Weights of a small transformer language model.
Size: 11 layers, width 224, 4 heads of 64 (1 for keys and values), MLP 576 SwiGLU, vocabulary 2048, 6.76M parameters.
Architecture: RMSNorm before each block, untied embeddings, capped logits.
Training: a variant of Adam for these matrices, 327M tokens, 4995 steps.
Each number is 128 + 24 x the weight over its row's rms, rounded and kept within 0 to 255. Layers, rows and columns count from 0. The size above them is the row's rms in percent of the matrix's.

# layer 2 attention query, 256x224, rms 0.0334, rows 12-23,75-87,139-151,203-214, columns 0-111
size [ 92  72  78 103  83 100  84  77 164  83  93  97  92 107  83  92 106  92 104  85  74 125 103 110 102  79  94  74  95  96  93 103  87  74 133  97  92 103  90  90  74  85  98 108 102 102  77 143 102 116]
[[152 110 156 111  74 134 105 134 157 110 128 147 123 136 152  93 122 113 156 142 128 137 148 136 115 152 103 113  92  93 158 170 119 121 129 116 125 151 130 172 166 149  98 170 105  92 150 110 140 167 137 125 150 155 111 101 120 160 135 102 117 160 140 108 156 132 103 145 178 160 126 149 104 162 151 111 128 108  99 147 164 152 140 111 151 143 140 106 102  99  89 166 118 155 119 122 141 130 145  98 159 119 162 123 100  94 143 139 148 143 125 116]
 [127 187 157 184 148  91 146 140 121  94 130 108 167  97 143 137 154 115 116  99 146 155 127 125 126  84 117 132 137 120 132 133 141  81 174  83 111 149 143 121 120 126 130 144 155 170 123 137 151 132 131 180 101 190 134 146 116 123 134 111 145 138 173  92 118 124 120 151 141 152 140 155  78 130 103 134 143 100 115 137 150 106  85 136 109 116 109  94  85 108 132 135 123  90 176 113 133 148 164 126  99  79 143 132 115 139  88  87 158 161 117 127]
 [138 139 133 149 162 141 110 110 141 113 136 134 118 109 128 129 131 112 134 127 139 146 127 166 134  83  92 125 141 162 111 134  75  94 147 153  92 124  84 130 109 148 133  94 124 128 147 128 113 180 116 113  82 117 146 160 120 125 148 140  78  68 119 130 108 134 162 110  94 172  93 125 149 113 122 152  93 141 153 142 108 169 132 163 149 121 127 154 160 144 166 125 127 135 128 120 165  79 115 145 135 112 100 138 140 113 119  76  76 115 131 105]
 [110 128 139 106 147 115 156 155 154 111  85 149  95 152 127  77  96 112 117 101 112 108 158 125 112 138  94 127 144 126 118 112 152 139 120 166 152 148 141 124 111 152 143 173 124 146  88 121 119 114 126  98 159 143 124 119 175  88 128 150 102 145 105 102 121 162 111  86 113 106  71  98 144 125 162  97 113 116 131 132  93 128 142 120 128 122 112 137 145 130 217  92 134 157 114 127 139 102 118 113 163 220 122 151 139 124 132 168 130 140 123 115]
 [168 162 146 138 106 132 142  89 120 128 133 119  82 147  96 127 166 119 137 153 116 123 123 145 119 134 123 121 126  85 178 142  84 110 101 101 155 124 160  92 131 141 178 151 144 129 152 132 143 137 110 137 139  84 121  88  94 131 131 142 125 132 133 136 139 142 148 162 160 164 161 143 140 136 133 166 163 131 101 114 149 149 101 129 129 103 127 148 122 116 166 131 121 125 128 145 179 147 134 135 150  62 145  99 116 167 119 131 114 147 129 128]
 [100 148 151 130 117 109 115 146 114 104 105 186  96 149 125 141 141 177 154  95 160 121 111 114 139 110 165 135 159 161  76 157 129 157 138 121 130 152 107 118  92 159 173 101 123 126 121 103  76 126 113 120 103  98 122 184 100 119 163 119 144 106 129 165 105 135 148 123  76 120  98 135 137 121 119 124 119 166 143 155  81 144 144 117  95 122 114 123 165 140 128 127  96 106 142 126 123 121 100 113 140 102  97 112 116 153 111  93 107 138 107 111]
 [142  96  98 150 152 150 137 154 104 150 144 176 134 144 174 130  91 120 105 104 132 114 104 121 149 151 137 160 116 103 145 118 171 138  81 137 106 139  99 115 108 140 111 138 106 130 100 108 117  81 136 160  98 126 139 147 138 133 111 163 159 162 107  69 120 115 111 119 117 129 102 117 149  99 110  98 137 157 134 131 124 128 165 138 110 107 117  94 116 150 119  89 109 130 114 133 135 138  76 134 152 161  83 113 149 118 142 165 125 105 139 124]
 [151 141 142 157 135 162 115 117  99 139 153 176 118 133 148 155  98 113  92 138 102 127  77 138 124 136 168 168 128 113 125 132 149 132 112 107 101 143 115  86 107 138 119 135 143  95 105 129 114  91 127 129 103 118 174 144 114 128 122 138 167 173 111  95 114 111 118 124 128 104 126 119 164 119  91 134 133 131 144 166 120 121 150 123 121 131 156  84 137 169  74 105 133  91 151 123 134 164  85 125 140  64  79  99 121  95 135 121 137 158 133 131]
 [101 157 129 132 166 122 100 120  97 157 123 146 126 144 140 189  91 127  95 131 151 125  71 125 141  94 145 188 118 150 119 131 184  99 148 112 121 132 130 117 103 131 107 117 149 123  91 123 122 127 113 110  83 114 174 153 118 142 103 151 145 129  93 120 113 114 149 125 108 110 110 111 177  79 104 133 146 144 136 108 129 130 131 135 112 144 127 120 131 179 117 106 134 106 177 152 133 157  86 150 107 115  70 127 126 109 132 130 123 130 131 158]
 [100  83 108  80  99 122 127 142 130 141 157 127 157 128  97 164 125 103  82 102  83 134 116 127 156 120 137 133 129 136  84  87 143 132 141 126 112  73 139 112 130 140 125 100 112 141 133 120 143 128 139 169 109 112 155 129 169 131 114 163 132  99  96 102 127 109 144 121 136 120 116 103 191  84 117 111 128 131 138  89 123 139 138 157  98 140 151 126 134 152  70 123 173 112 117 143 121 130 123 155 160 126  84 142 145 133 125 160  73  87 122  96]
 [142 110 118 100 122 120 161 146 151 139 149 123 127  96  85 120 131 135 173 142 108 152 166  84 121 192 103  86 131 132 133  92 100 167 120 142  81 131 121 196 147 128  68 122  80 143 164 133 132 130 131 170 145 126 112 132 178 129 129  92 128  76 106 134 130  89  86 102 119 102 138 127 118 133 102 140 134 110 107 156 109  68  97 159 111 101 133 139 140 108 129 147 128 164 104 139 125  94 164 161 149 149 140 116 133 149 128 135 102  92 140 101]
 [118 143 143 155 130 124  99 118  84 112 159 191 121 120 152 159 100 112  84 129 119 136 110 108 144 105 154 148 129 111 116 148 139 121  96  79 159 113  99  81 109  87 104  96 146 134 105 105 104  92 147 123  97 130 186 170 127 130 166 133 175 186 126 111  99 144 159 122 127 165 160 108 163 106 119 149 139 160 156 154  95 123 159 142 153 124 136  97 129 143  92 130 138 117 153 142 141 151 103 131 135  52 108 139 148 144 127 103 116 132 108 140]
 [158 139 153 106  72 180 147 129 161 137 100 109 137 121 147 122 136 123 129 149 161 130 163 107 103  92 139 128 112  89 128 161 113 175 174 157 130 192 119 170 105  97 126 147 124 155 129 107 150 127 163 118 148 140 121 128 100 109 123 110 110 122 116 152 151 124 134 155 130 172 163 128  97 156 151 122 179 127 115 152  90 110 120  92 170 112 102 124 111 140 156 177 172 138 127 156 137 112 125 141 111 161 130 120 132 131 147 114 139 117 167 124]
 [135  79 163 116  97 140 146 140 151  80  92 122 130 150 131  90 168 112 134 151 117 102 147 122 121 167 114 116  95 102 135 105  60  84 114 154 122 154  96 148 160  94 125 140 110  99 131  98 155 156 138 152 163 112 100 129 173 156 176 122 123 106 103 132 159 137  84 128 144 145 117 140 107 130 158 128 100  70 138 146 134 154 159 155 137 143 139 153 125 102  89 172 119 144  91 166 125 100 153  85 160 132 132 123 144 167 154 119 115 124 132 101]
 [115 180 122  94 128 160 140 147 114 122 126 156 145  99 204 116 124 128  68 107 129 104 130 136 113 140 137 135 106 180 136 166 133 114 200 102 161 153 164 144 108 161 125  94 148 157 100 118 150 157 131 165 124 129 138 137 122  89 104  99 110 126 140  95  84 155 133 110 108 137 103 121 141 132 107 111 119 160 149 134 141  60 153 126 154 109 153 119  91 160 139 150 100 127 152 141 156 141 160 116 115 117 111 163 163 112  96 115  79 153 100 130]
 [ 95 173 101 124 163  96  75 132 146 124  96 122 146 138 129 151 116 138 148 113 104 140  99 108 160 141 145 123 166 180 120  99 146  78 113 103 105 116 106 118 119 139 130 101 171 146 128 121 105  97 122 102 103 132 158 135 126 106 103 236 137 129 133 112 129  98 129 134 162  70 115 126 133 126 104 166 158 126 142 119 103 117 112 134 120 125 126 136 140 127 169  95  92 113 152 121 121 110 116 131 123 128 136 150 134  58 148 121 145 157 138 116]
 [134 138 131 167 107  92 124  84 109 104 152 107 112 149 125 150 127 109 125  54 139 110 135 106 140 111 137 141 127 136 106 148 132 103 127 123 118 120 137 155 139 147 108 131 123 127 129 150 148 101 135 122 128 110 128 161 103 199 154 167  95 131  90 119 170 101 115 107 114  77  87 145 120 112 116  75 157 136 112 124 128 131 122 126 187 171 101 110 106 141 108 132 105 111 121 140  78 144 117 104 113 159 142 137 146  98 141  91 165 134 167 149]
 [140 136 117  94 125 156 130 120 126 110  91 130  97 127 138 122 164 121 117 128  77 129 119 138  85 168 121 126  99 108 113 167 115 137 150 109 166  92 128 154 115 145 161 131 119 155 104 114 118 112 128 168 161 178 117 118 127 108 109  82 137 181 131 139 123 164 148 138 123 129 151 135 115 150  97 150 148 141 150 155 165  66  89 109 145 100 112 138 142 138 128 127 137 133 109 113 145 111 140 147 170  82 139 157 111 134 147 138 110 152 136  87]
 [ 84 163 155 133 139 129  94 137 195 127 121 118 160 142  95 137 129 108 135 114 161 108 102 149 145 155 126 125 113 161  90 111 176 128 116 142 105 125 119 137  86 132 122 158 165 119  87 139  87 113 119  86 114 181 135 143  95 133 117 180 109 148 144 131 101 150 114  80  69 104 153 138 132 149  68 139 116  95 125 117  94 104  73 132 114 128 142 155  91 134  99 141 139 129 134 121 120 111 136  98 112 153 112 168 152  87 150 146 138 148 140 103]
 [155 112 100 151 146 129 130 129 114 175 143 133 100 113 116 163 165 118 109 115 141  81 124 106 161 139 133 135 173  95 127 108 128 133 106 118 108  62 125  90 128 159 145 131  95 142 125 121 121 114 163 118 111 129 138 160 180 120 113  79 166 133 111 150 114 106 134 126 130  77 130 100 162  98 162 125 109 117 147 127 108  94 204 185 142 162 121 130 112 164 159 151 112 123 132 158 127 152 132 145 100 138 112 105 158 157 117 126 140 112 105 161]
 [ 86 166 129 171 136 127 177 147 151 102 127 156 125 135 112 138 118 138 102 111 134 107 121 164 121 119 131 141 120  98  92 101 126 151  84 120  50 139 120 120 100 149 128 136 116 113 121  86 117  56 130 122 126 147 141 157 116 155 113 185 143 110 103 112 128 150 108  75 118  99 139 143 123 121 120 131 132 163 144 102  98 143 144 114 131 173 103 127 194 152 117 135 139 122 135 157 108 139  83 110 164 155  84 129 126 132 120 154 111  95 163  90]
 [101 144 150 125 140 120 126 129 138 145 133 156 114 131 117 158  87 142  98 109 138 122  80 154 164 104 131 170 127 111 131 147 162  99 101 123 118 107 110 114  88 155 147 102 123  98 108 124 132  88 126 118  96 130 179 168 138 158  91 149 135 105  99 104  99 172 114 104  89 116 123  97 156  94 130 130 114 122 104 102 101 124 127 156 100 158 160 128 149 172 117 126 129  90 159 132 158 141  73 151 110 126  73 102 188 105 125 126 129 126 112 169]
 [151  99 119  67 134 102 105 143 118 157 138 117  54 133 107 117 124 145 122 132 113 142 112 112 155 159 143 133 149  69 177 134 143 132  84 150 124  99  68  73 131 133 180  87 150 110 133 136 109 119 151 155 109 132 118 117 169 112  84 111 129  82 115  86 106 145  90 130 132 107 128 143 116  86 126 151 114 135 124 101 163  97 117 183 128 120 163  84 136 136 120 173 127 126 130 110 168 143 132 139 128 168 121  98 128 139 149 150 134 135 106 122]
 [144 115 105 125 108  86 176 190 149 143 131 112 136 132 117 126 106 115 151 138 108 155 144 125 143 143 125 128 115 123 165 119 102 103 112 210 101 129 165 172 157  49 103 143 123  93 134 131 156 113 100 120 126 137 124 145 160 129 126  86 159  99 121 112 159 107  87 138 120 137 109 157  97 110 140 129 128 102 126 109 143 123 150 102 137 154 149  96 135 107 149 160 114 151 113 139 111 127 150 128 135 132 121 152 100 159 155 142 117 139 118 132]
 [ 97 150 159 101 180 119 141 123 131 129 123 132 123 109 165 110 148 117  95  92 128 110 138 122 150 119 144 126 104  94  95 169 130 135 164 129 151 110 127 114 122 150 118 106 145 159 110 136  84 109 118  97 132 139 154 153 153 148 158 118 135 174 126 107  89 203 128 131  98 159 111 126 124 132 105 117 106 170 110 148 125  60 134 107 104 201 120 116 156 143 102 121  96 138 129 169 123  98 101 120 154 128 105 134 163 110 151 121 125 134  73 112]
 [111 131 101 200 136 121 131 156 131 102  98 144 159 153 148 101 140 115  91 142 171  96 122 129 157 144  99 146 121  93  92  80 155 101 163 101 124 125 141 104 126 104  90 107 134 146 140 135 132 146 137 160 118 134 102 133 129 144 122 114 178 121 164 127  96 163 134 140 125 144 167 149 114 139 137 180 152 135 134 157 114 153 149 118  97 126 151 123 132 100 169  98 149 100 116 123 128 140 154  80 149 149 118 122 130 168  96  96 132 149 125 113]
 [161  83 157 178  85 121 167  95 143 134 148  91 143 114 126 109 129  54 172 144  73 110 131 110 123 177 122 111 133 141 156 130 140 108 117 135 112 135 119 143 161 102 142 131  94 139 155 119 113 134 157 131 133 121 132 120 106 139 178  95 145 112  83 164 159 122 154 164 148 124 130 131 115 142 157 153 126 109 151 116 158 166 145 159 130 139 139 146 107  90  98 125 169 106 141 146 127 148 118 128 144 112 157  92 140 135 158 155 160 128 116 119]
 [115 162 179  63 108 115 116 178 156 110 134 166 106 138 111 155 156 144 128 149 146 125 133 132 106  86 109 139 135 126 116 173 148 112 133  99 132 142 168 114 124 147 131 122 157 143  63  94  90 134  99 136 132  96 140 121 145 121 119 140 122 158 114 132 100 119 106 156 108 127 122 105 133 143 104 103 138 132 131 106 127 116 135  79 129  90 132  85 165 153 131 135 127 134 166 149 145  96 129 121 116 146 123 112 165 119 122  94  83  91 128 188]
 [133 107 112 107 148  76 164  87 143 137 176 149 137 154 145 119 118 117 104  91 119 100 130 137 136 149 185 128 161 179 148 127 108  84  93 157 138 121 125 143 125 108 187 134 172 130 130 115 126 112 129  70 126  96 129 123 123 112 132 102 159 168 126 137 119 109 132 112 145 112  99 107 143 148 135 113 110 115 110 170 112 125 125  79 135 173 142 149 189 124 159 182  98 103 108 123 131 147 106 111 122 132 107 116 137  62 144 144  99 125 114 102]
 [120 156 137 146  95  86 168 136 118 143 150 177 101 164 128 115 150  79 117  92 134 129 125 101 116 122 111 135 144 126 141 124 140 112 113 143 167 148 166 135 109 136 119 144 130 139  97 169 112 139 150 141 118 175  90 143 155  79  86 145 159 126 117 136 155 114 131 107  95  77  95 140 118 107 106 127 120  90 118 174  97 137 126  64  92 139 134  86 155 103 150 112  89 128 100 115 102  80 126 144 132 204 113 121 108 104  92 128 123  88 142 128]
 [147 103 131 118  87 134 126 156 115  93 124 118 112 110 113 151 157  91 168 163 101 111 148 136 121 164 117 136  69 123 150 151 108 122 136 140 181 107 170 129 144 118 149 154 125 142 107 142 130 147 115 162 146 106 131  95  92 128 176 111 103  94 108 146 113 153 176 165 118 133 170 127 120 156 140 141 138 108 146  98 136 103 125 144 132  83 112 138 107 115 142 131  65 124 112 133 135  98 157 135 124 132 157 111 128 208 171 160 132 106  83 102]
 [130 154 129 114 139 105 124  93 114 108 148 116 116  94 117 101 111 181 115 108 131 115 115 104 127 152 153 118 121 152 120 143 110 142 110 147 129 146  75 154 125 160 145 102 144 155 129  96 146 141 172 109 136 162 147 198  84 147 105 138 136 144 135 129 115 111 153 106 126 147 130 110 135 129 135 101  80 123  97 155 114 126 155 146 123 127 160 162 135 121 117 103 127 119 109 146 137  93 103 141 102 117 135 138 152 123 135 165 142 109 141 116]
 [154 140 118 141 135  91 125 102 121 108  78 119  91 138 116 148 144 134 160 105 154 163 136 108 151 151 117 133 127 100 155 140 128 134 129 111 153 146 107 116 137 170  93 169 171 137 109 107 127 107 112 106 139 146 126 155  73 132 133  85 124 128 121 165 135 128 134 120  95 135 115 136 121 133 114 151 140 124 119 134 123 124 175 163 116 127  97 153 123 133  77 123 118 119 130  97 145 127 150 130 154 155 133 115 139 137 126 124 156 145 118 114]
 [110 101 110 155 134 150  96 136 129  82  64 121 133 119 141 111 100 132 109 128 135 154  94 113 103 128 147 136 107 129 104 150 134 125 136 109 158 110 128  95 107 173 150 117 132 120  87 135 158 119 138 146 106 152 167 170 106 121 111 167 130  93  98 114 116 130 138 181 144  85 125 134 143 114 147 101 113 156 152 111 114 114 164 184 106 148 119 148 112 155 123 125 112 102 142 154 165  85 122 133 126 148 100 150 127 161 144  76 162  90 111 128]
 [100 148 109 122 164 120  64  96 101 124 104 139 114 138 143 147  96 151 118 130 123 157  78 104  90  93 164 162 123 166  94 139 171 143 127 108 108 138 120 105 116 184 123 118 160 144 101 121 152 118  84 103 132 139 163 141 116 105 126 167 136 145  76 111 121 103 118 122 162 127 118 102 157 102  95 139 133 150 150 107 131 131 114 149 115 151 115 104 129 181 138 105 132 104 168 161 100 152  87 160 108 133  91 137 169 106 124 117 134 136 151 142]
 [110 126  97 118 151 142 118 110 158 120 123 127 124 148 141 118  91 146 132  97 108 163 137 125  94 167 169 125 164 155 144 147 140 168  85 145 124 147  76 177 146 134 135 136 147 120 136 103 126 100  88 147 167 152 140 103 131 100 109 110 136 145  85 104 141  90 145 155 119 151 107  81 118 119 118 146 124 134 139 125 120 113  92 201 139 147  85 127 115 143  80 120  66 126 117 121 122  91 125 117 136 141 141 178 145  88 123 165 143 140 125 113]
 [136 154 163 166 135  93 182 109 130 156 147 119 138  86  69 167 106 114 135  99 115 116 137  88 169 126 107 130 161 134 141 127 128 152 124 135 136 141  93 149 128 129 138 149 143 109 141 164 163 145 138 120 126 139 136 121 147 167 133 127  97 144 135 142  98 118 125 116  88 140  72 128 135 165 158 116 103 140 118 129 163 157 137 116 147 118 135 160 128 119 110 103 122 150 119 147 146 153 106 154 147 120 133 107 108  90 100 169 155 148 127  97]
 [152 128  88 145 155 122 138 145 120 125 140 153 111 127 126 130  98 138 122  99 113 152 118  93 118 131 163 121 137 127  99 112 136 156 149  88 146 141 131 105 108 170 150  83 150 140 126 153  98  91 148 108 142 152 145 177 114 153 125 112 143 142 126  96 132 158 157 137 126 121 106 146 130  90 144  80 100 164 134 112 116 104 210 175 129 140 144 110 145 133 110 103 153 156 112 136 169  49 139 159 164  86 127 166 154 138 140  95 134 115 119 102]
 [152 106  81 110 101 140 123 151 117 147 138 128 167 133 110 131 109 107  92 125 130 139 133 155 105 133 112 125 132 107 149 118 109 155 115 114 144 146 138 145 115 114 136 170 130 157 134 118 157  93 127 128 148 118 133  87 151 116 133 162 102 151 104 108 165 131 119 170 169 166 116 131  93 144 143 132 119  90  96  86 119  75 161  96 167 124 186 146 105 122 126 161 135 163 120 108 144 115 137 139 138 141 114 141  81 159 128 131 103 109 131 112]
 [121  82 124 156 109 123 130 155 139  97 108 110 142 119 135 122 124  87 124 146  58  96 142  63 150 167 149  90  93 110 160 112  79 138 121 113 149 109 105 143 142 141 120 191  97 110 187 109 128 129 136 137 151 138  97 119 141 149 171 145 112 149 120 149 137 114 122 120 159 135 129 142 102 122 182 150 120 134 125  87 137  94 143 128 135 113 125 156 132 109 143 163 136 134 141 131 121 108 152 124 109 139 146 131  87 144 125 141 134 109 130 126]
 [128 167 100  92 121 135 161 127 114 108 130 129 164 127 153 138 133 140 155  86 176 119 100  87 113  99 111 125 101 129 131 129 158  56 151 140 117 118 124 107 123 121 102 107 125 150 128 188 159 126 106 139 135 154 158 167  82 106 146 123 120 152 119 118 121 146 114 122 127 137 116 146 122 152  79  97 144  91 128 152 131 129 140 146 110  89 158 136 131 158 152 130 149 130 143  92 133 149 137 154 100  49 137  82 193 142 136 132 127 142 114 143]
 [158 157 117 117 173 148 123 111 161 141 139 111 106 149 117 147 120 131 157 160 146 147 140 165 128 113 102 108 158 156 110 150 130 135 114 113  90 111 146 106 132 102  73 136 129 159 157 107  97 147 121  73 136  90 136 119 122 125 130 100 109 150 146 161  89 130 132 180 113  82 138  96 120 113 101 131 139 114 177 100  81 146 145 129  94 146 137 156 150 140 139 106 126  92 124 132 121 131 122 131 119 126 128 154 219  93 136 121 132 132 113 147]
 [163 104 111 141 101  87 150  83 111 138 177 139 101 158 113 128 107  60 172 111 155 121 144 159 141 142 115 127  89 105 138  97 113 105 105 138 147 159  76 114 127 159  99 203 149 160 130 117 118 126 126  86 170 172 145 157 109 142 147 125  92 115 113 154 198 130 142 125 105 118 123 106 124 137 131 102  86 130 143 152 188 131 127  97 157 115 114 128 137 160 150  93 149 132 147 139 141  94 155 142 153 173 132 133 142 158 172 109 123 107 114 154]
 [144 126 140 125 113 115 116 117 118 119 145  98 107 105 125 154 155 126 146 165 105 145 114  90  73 152 161 137 119 117 168 178 103 136 130  82 136 138 154 102 154 128 160 156 136 131 112 140 108 179 109 122 187 150 125  63 101 121 120  92 147 152 113 164 145 159 153 140 117 140 143 115 128 142 122 134 144 108 170 115 157 128 124 151 123 106 152 142 108 144 119 125 111  98 127 130 151 131 151 163 101 112 154 141 109 213 139 164 112 110 140 115]
 [123 143 101 148 131  85 138 120 136  97 153 102 127 154  67 126 110 145 127 157 143  94 110 159 171  74 142 132 121 119 119 138 125 103 151  95 150 130 135 109 132 148 126 106 138 151 106 110 132 151 120 127 135 104 105 144 114 128 103  72  96 141 142 124  87 104 133 180  65 150 142 138 172  80 114 155 125 134 150 103 111 160 176 154  89 127 115 186 134 150 115 146 142  79 149 165 163 131 165 121 116 152 126 177 166 108  92  98 130 172 103 142]
 [124  85 115 131 123 146 108 137 123 148 173 118 135 139 114  90  99 125 104 137 134  93 113 151 170 170 145 129 118 111 161 112 101 122  98 174  89 141 103 121 110 127 155 125  92  95 153 121 118 136 136 160  83 174 123 209 159 129 107 134 117 129 129  84 141  95  95 113 123 107 117 128 132  83 147 110 127 165  67 130 104 134 146 187 102  95 133 106  96 138 123 124 112 125 105 147 167 143 139 106 120 114 113 143 135  91  91 114 142 100 161 161]
 [106 132 143 158 156 135 121 115 131 125 118 132 159  86 119 137 121 136  80 120 114 116 107 144 144 126 176 122 149  86 152 113 146 115 145 107 163 140 134  92 131 145 165 127 119 128 109 105 120 101 135 114  99 141 137 142 132 114  65 139 134 102 151  79 110 162 110 103 135 115 100 143 119 100 131 139 109 169 121 102 132 154 176 145 114 119 134 164 140 155 117 112 117 101 130 146 127 121 113 164  89 134 116 125 119 126 106 142 135  90 153  92]
 [ 81 169 156 126 168 127 131  98 119 144 128 172 132 149 140 129 108 136  87 104 146 108  92 129 141  91 149 161 137 115 128 121 188  99 124 120 139 133 129 102  95 128 115 108 153 140  75 136 141 108 108 107  82 125 167 162 153 147  84 141 137  92 115  87  65 155 121 116 107 134  94 131 166  88 106 114 133 126  92 111 128 115 144 138 118 147 140 106 140 165 128  92  98  96 157 146 146 162  94 141 121 106  80 126 181  78 101 100 152 125 122 168]
 [146 108 155 103 100 120 117 170 167 144 121 151 148 109  85 124 128 107 105 134 140 151 128 110 152 156 156 134  92 150 115 135 142 133 129 176 109 101 130 120  92  81  90 150 105 112 105 117 142 125 129 151  89 149 131 119 184 167 103 114 121  94 139 131 102 149 109 110 104 141 116 138 121 127 205 133 133 139 105 116 119 117 132 150 150 189 154  86 102 132 104 124 126 122 117 167 133 130 155  84 162 110  83 148 160 132 128 118 127 104 152 107]
 [149 126 125 125 134 142 114 183 146 117 159 105 112 149 122 187 122 157 150 146 168 102 133 101 123 170 141 122 102 171 106 100  89 175 123 149 126  91 147 170 114  95  96 160 119 157 134 128  65 140 115 167 131 123 127 116 118 109 135  89 139 132 139 117 147 103 110 148  83 149 147  93 113 120 175 130 148 166 136 168 135 116 106 136 116 150 139 152 144 102 128 142 136 153 136 115 132  99 143 108 146 127 122 129 102 156 126 108 117 112 147 159]]
# layer 2 attention key, 64x224, rms 0.0335, rows 11-22, columns 0-111
size [124  70 105 123 113  89 103 103 167  44 129  80]
[[158 130 131 123  81 165 151 157 157 120 127  84 108 152 158 119 142 153 141 132 139 123 169 131 121 151 111  92 121 104 153 159 112 114 162 145 148 142  83 157 153 138 127 132 101 177 120 102 138 122 145 147 116 129  97 139 150 104 130 121 100 136 118 115 123 123  84 131 150 134 133 110 130 131 148 107 117 151 102 104 143 104 182 165 128 125 140 130 143 117 107 148 132 101  93 138 164  85 140  78 132 103 146 104 129  94 119  98 108 171 132 112]
 [140 173  98 134 122 146 161 110 115 129 139  89 157 116 105  89 169 141 110 150 154 141 177 139 113 134  86  88 151  68 159 108 126 129 124 147 105  81  81 111 145  83 126 106 120 145 149 114 175 139 152 153 107 169  97 117 144 113  86 116 147 121 174 105  75 151 103  91  97 131 139 126 101 101 135 120 156 180 112 133 179 130 138 164 154 129 137 103 138 128 169 159 124 121  79 150 159  99 122 135  99 146 147 154 151 151 121 146 134 123 132 137]
 [136 102 159  97 124 109 112 124 103 130 135 146 117 127 111 159 108 117 113 177 116 137  74  92  90 114 133 186  97 111 149 115 126 100 127 140  99 141 121 151 129 112  89 106 140 138 125 122 148 138  95 114 127 111 151 117 111 151 136 127 127 123  75 134 131 113 120 176 103 114 126 104 150  92 122 122 115 131 140  90 131 127 106 153 156 112 130 147 117 175 130 146 166 145 124 166 154 154 115 163  94 143 108 125 121 136 137 116 149 102 166 142]
 [137 128 109 152 153 120 119 159  80 145 100 143 129 130 107 174 120 108 122 119 118 134  99 104 159  95 136 168 142 144 106 166 138 144 144 100 140 108 139  93 101  94 124 137 123 132  80 123 134 110 110 108 127 102 132 122 113 147 135 147 129 146 125 106 149 126 156 146 139 142 135 130 148 122 135 111 182 145 152 117 128 123 153  99  98 116 117 113 113 146 102 102 133 129 152 159 125 126  99 154  88 132  89 104 112 119 143 156 128 126  93 144]
 [122 122 115 123 161 128 108 144 198 158 154 134 136 129 138 148 150 143  83 124 116 132 102 121 163 136 117 130 121 127 146 101  92 118  90 132 131 114 135 136 121  73 110 125 159 137 168 160 133 108 134 169 102 102 127 144 137 110 103  94 110 172 182 105 112 140  83 156 117 100 104 122 133 135 140 134 149 113 118  82  70 113 109 144 105 100 171 147  91 123 133 132 138 151 131 104 143 129 118  89 139  71 100 139 143  79 141  97  95 127 101 163]
 [125 130 117 134 136 146  85 112 159 129 144 100 189 107 145 140  88 120 145 139 111 126 143 137 114  88 125  95 109 106 100 119 128 126 153 116 153 118 127 105 177 110  91 143 102 133 149 148 153  99  94 109 158  99 113 110 149 121 122 142  93 151 138 161 143 126 105  94 141  91 157 127 120  95 117 120 134 123 128 142 169 156 131 108 147 103 130 117 163 144  79 175 148 124 127 122  99 124 126 121 133 120 174 129  65 140 154 138 111 155 157 109]
 [140 145 112 148 117 146 103 144  96 117 116 130 138 104  96 129 147 107 128 148 121 146 140  64 164  89  95 124 101 121 107 110 173  89 149 131 133 112 125 128 115 197 114 142 129 100 107 141 120 109  99 108 155 107 127 119 107  77 125 129 146 141 111 153 112 106 108 106 105 124 155 115 126 159 137 143 182  53 148 180 143 121 109 118 104 118 112  94 115 110  65 102 145 135 120 142 105 130 115 103 117 143 115 110 114 102 118 142 120 181 135 139]
 [154 137 114 122 112 143 125 124 148 132 115  95 177  97 108 101 166 148 147 124 124 104 201 129 163 143  83  69 124 120 108 121 101 140 105 148 125 104 138 135 133 135 123 162  91 123 138 132 143 171 125 182 168 120  56 109 124  79 164 102  83 123 163 150 127 118 149 102 110 114 154 112  93 152 145 147  86 122 136 145  96 130 116 124  99 101 119 173 129  84 104 124 108 144 118 127 114  95 143 121 137  96 165 128 148 128  98 140 116 105 130 112]
 [149 126 127 147  98 133 136 127 169  89 104  95 144 109 112  67 172 141 157 131 122 116 205 112 141 153 107  47 128 127 135 126 104 121 123 153 130 112 104 132 164 112 148 143  94 128 145 121 131 143 159 149 143 148  72 109 138 125 149 117 103 122 179 151 149 144 123 102 140 133 144 132  73 169 157 137 129 138 134 148 130 115 121 141 120 121 111 139 109  71 101 144 119 111  91 100 124 107 171  98 111 149 181 118 117 140 129 135 127 133 133  94]
 [135 144  76 150 100 139 136 140 154  85 158 109 133 105 101  78 172 112 170 127 106 153 147 115 120 157 104  84 126 132 125 113 106 110 125 137 112 166 117 101 154 165 118 118  94 146 154 154 151 144 149 142 170 174  85 103 127 101 157 138 120  92 177 153 113 144 130 130 118 102  96 132  94 141 132 100 137 111 134 120 113 115 110 177 125 113 106 152 116 123 126 138  91 145 104  90  97 134 197 131 132 177 175 122 165 153 124 119 144 155 102 111]
 [117 100 108 148 124 145 148 135 125 114 123  82 123 129 106 124 132 128 134 111 130 114 204 154 123 125 141  81 148  85 130 146 113 151 109 122 109 108 136  88 150 135 133 130  94  87 154 160 125 133 170 126 126 138  94 114 164  89 125 104 106 120 174 116 107 134 132  89 145 110 155 117 107 172 105 137  96 100  92 126  85 102 119 151 150 131 125 127 149  70 127 151 113 144 144 127 120 101 163 103 148 150 162 144 136 179 123 141 138 115 127 147]
 [104 119 117 120 109  97 139 101 112 139 104 174 159 157 147 149 140 171  94 117 138 119 116 130 150 103 112 164 144 110  83 119 157 104 144 111 142 141 127 109 128 133 163 126 138  99 115 119 138 161 128 149  77 143 155 159 131 135  94  96 115 117  98 115 120 147 153 121 119 129 128  98 154 105 169 132 113 129 117  85 141 142 114 166 111 136 142 111 142 140 138  90 167 163 184 107 111 119 121 119 123  80  98 154 169 144 113 158 128 112 120 159]]